config = dict(
    n_layer=12,
    d_model=128,
    n_head=8,
    n_kv_head=8,
    head_dim=32,
    d_mlp=320,
    vocab_size=2773,
    activation='swiglu',
    norm='rmsnorm',
    norm_place='out',
    norm_eps=1e-05,
    positions='rope',
    rope_base=31900.0,
    rope_fraction=1.0,
    qk_norm=True,
    attn_scale=0.177,
    bias='none',
    tie_embeddings=False,
    parallel_block=False,
    init='normal',
    init_std_qkv=0.0558,
    init_std_o=0.00806,
    init_std_up=0.0558,
    init_std_down=0.00721,
    optimizer='soap_variant',
    lr=0.00434,
    beta1=0.95,
    beta2=0.95,
    weight_decay=0.061,
    lr_head=0.00496,
    grad_clip=1.0,
    warmup_steps=135,
    schedule='wsd',
    decay_fraction=0.831,
    decay_shape='linear',
    final_lr_fraction=0.1,
    batch_tokens=[16384, 32768, 65536],
    seq_len=1024,
    doc_mask=True,
    train_tokens=126800000,
    steps=3886,
    dataset='wikipedia_en',
)
Each number is 50 + 15 x the weight over its row's rms, rounded and kept within 0 to 99. Layers, rows and columns count from 0. The size before them is the row's rms in percent of the matrix's.

# down: layer 4 MLP down (transposed), 320x128, rms 0.204, rows 239-245, columns 64-127
# gate: layer 4 MLP gate, 320x128, rms 0.224, rows 240-246, columns 64-127
# up: layer 4 MLP up, 320x128, rms 0.224, rows 240-246, columns 64-127
down239 104:64 67 37 44 57 75 36 68 38 35 68 42 64 25 65 41 39 38 34 60 67 64 13 40 53 31 56 65 24 53 41 49 53 48 62 64 69 63 69 69 56 35 55 43 18 37 31 53 29 43 85 17 43 69 58 50 62 42 54 41 54 62 42 43
gate240 098:35 71 61 63 51 87 48 44 23 35 30 68 47 37 26 46 47 41 68 39 64 49 34 50 61 58 77 65 75 50 45 50 55 12 80 47 54 50 82 61 52 61 77 43 45 53 43 56 39 36 34 46 69 44 58 85 45 39 44 40 24 88 49 70
up240 095:34 62 62 60 61 65 43 03 51 62 48 42 16 50 42 47 37 54 56 30 67 26 89 08 38 51 61 39 52 44 69 42 52 45 51 43 64 59 50 69 34 62 52 47 69 47 57 72 51 61 58 63 36 56 56 48 42 47 69 27 61 50 51 41
down240 106:41 35 68 61 56 44 46 44 64 59 46 54 56 41 67 64 73 67 83 48 57 66 52 27 60 38 54 68 50 57 23 45 67 42 70 41 39 59 45 63 65 41 37 63 39 44 70 42 64 54 27 35 46 57 55 43 65 40 35 54 28 99 45 74
gate241 102:33 52 12 85 35 43 44 49 51 51 64 66 35 57 67 40 49 62 53 44 47 58 55 54 41 35 49 26 86 74 52 51 21 49 35 41 50 72 59 68 32 78 36 54 37 61 79 66 38 64 78 57 66 60 63 62 31 50 67 60 60 61 71 43
up241 106:33 46 27 55 58 58 29 68 46 40 60 62 55 50 47 37 39 61 41 72 26 68 40 55 54 51 22 42 34 67 49 56 31 61 34 49 44 55 40 72 41 48 44 55 45 57 54 41 37 48 61 81 74 24 89 42 65 44 65 51 41 42 47 39
down241 098:65 36 35 51 45 39 48 72 40 45 62 54 46 62 32 36 47 49 49 81 63 18 62 37 45 78 69 56 39 66 35 33 35 46 39 35 68 41 30 37 49 75 30 67 35 37 62 45 56 55 35 49 55 46 90 52 46 50 39 61 73 38 06 39
gate242 100:15 70 56 75 50 84 61 53 63 51 48 62 62 67 45 80 40 37 73 47 78 60 76 54 79 45 46 63 39 48 35 37 63 27 33 45 41 73 45 43 37 35 71 29 54 22 36 67 50 39 51 40 52 64 79 74 45 40 30 40 44 40 58 64
up242 097:46 60 65 70 69 43 08 46 95 34 37 50 55 45 51 55 68 28 39 56 70 45 58 42 44 51 54 64 33 60 69 68 62 53 30 58 66 53 53 63 41 87 49 43 46 27 06 42 44 42 48 57 69 37 62 68 55 47 42 61 22 28 42 51
down242 097:50 51 61 61 70 47 53 24 32 30 53 79 56 51 62 59 53 35 58 56 70 45 55 55 38 63 52 52 31 66 32 62 44 52 59 83 52 36 53 58 62 43 72 45 44 53 59 55 51 27 54 36 49 54 79 57 89 39 63 63 56 47 69 45
gate243 099:44 54 64 70 53 59 73 68 36 62 58 20 65 43 75 63 56 45 45 55 47 55 72 55 34 50 63 54 41 81 66 50 52 31 53 51 34 59 63 38 67 67 53 00 39 83 55 38 35 51 61 65 44 39 58 34 65 36 33 59 62 37 76 56
up243 101:87 67 62 51 44 50 43 30 47 38 41 62 43 51 51 49 62 60 26 28 67 60 09 51 62 50 59 40 48 58 54 61 33 69 40 60 40 64 28 31 67 24 33 59 41 53 34 46 52 37 44 46 55 47 40 47 32 50 45 60 22 63 27 26
down243 106:54 50 46 53 58 59 53 45 53 63 62 28 51 61 64 45 47 52 38 32 57 65 42 60 48 46 34 77 54 37 39 59 49 73 52 60 56 41 54 63 52 46 55 50 49 46 54 57 50 36 99 44 49 75 52 48 60 42 63 48 68 99 94 46
gate244 100:47 28 31 53 46 54 47 29 50 54 72 40 47 26 50 64 75 66 64 76 43 47 42 44 60 32 54 50 54 75 52 48 50 47 30 37 36 63 40 59 40 45 82 52 58 49 77 28 46 51 05 58 54 44 55 53 61 45 59 69 47 30 58 26
up244 095:49 67 50 27 49 47 42 62 70 02 52 39 10 45 67 68 52 66 50 35 68 56 60 45 83 43 59 56 29 49 42 53 44 74 58 47 71 47 17 74 68 47 59 42 72 70 53 56 67 59 42 56 52 44 61 57 46 48 24 51 43 50 49 48
down244 099:57 51 54 79 43 74 57 57 18 59 79 50 47 39 61 62 43 67 52 67 66 54 78 80 56 40 47 37 70 52 54 43 42 15 47 46 31 50 65 28 87 67 28 54 59 57 74 53 48 71 54 54 83 29 24 46 45 51 52 42 76 47 53 49
gate245 103:21 45 72 48 65 79 82 55 64 39 73 59 55 70 37 59 45 36 57 62 60 53 62 77 62 19 41 40 48 82 80 37 40 44 45 44 32 47 69 42 50 54 54 71 39 41 40 86 42 68 51 63 65 29 22 82 67 50 47 39 53 52 39 48
up245 098:77 65 64 39 52 16 40 65 58 46 17 30 44 71 39 58 58 54 64 41 77 61 56 38 65 45 77 56 45 40 46 76 56 47 62 39 62 26 30 68 63 57 59 32 58 68 42 35 58 54 57 65 35 28 54 27 26 88 66 51 49 54 46 37
down245 101:03 30 53 18 54 58 45 38 47 35 43 37 33 36 42 39 58 61 53 35 77 39 50 29 38 49 36 61 25 50 48 44 58 52 76 48 55 33 32 23 47 37 55 52 53 69 50 49 53 66 63 45 67 57 41 52 48 38 44 43 32 99 77 61
gate246 094:53 10 47 35 66 46 47 59 64 40 56 38 43 58 54 52 39 65 31 42 62 78 51 49 36 63 44 63 41 60 27 24 44 53 76 49 80 40 42 63 54 48 48 44 48 72 61 48 49 43 52 34 49 53 80 35 31 50 41 38 48 35 52 67
up246 098:26 49 54 54 59 52 38 52 32 52 32 41 39 54 59 67 56 60 43 33 36 63 51 63 59 60 58 32 59 86 61 55 48 81 30 41 43 43 72 27 28 35 31 56 50 53 63 56 49 41 43 47 20 38 25 72 37 78 39 47 33 31 55 50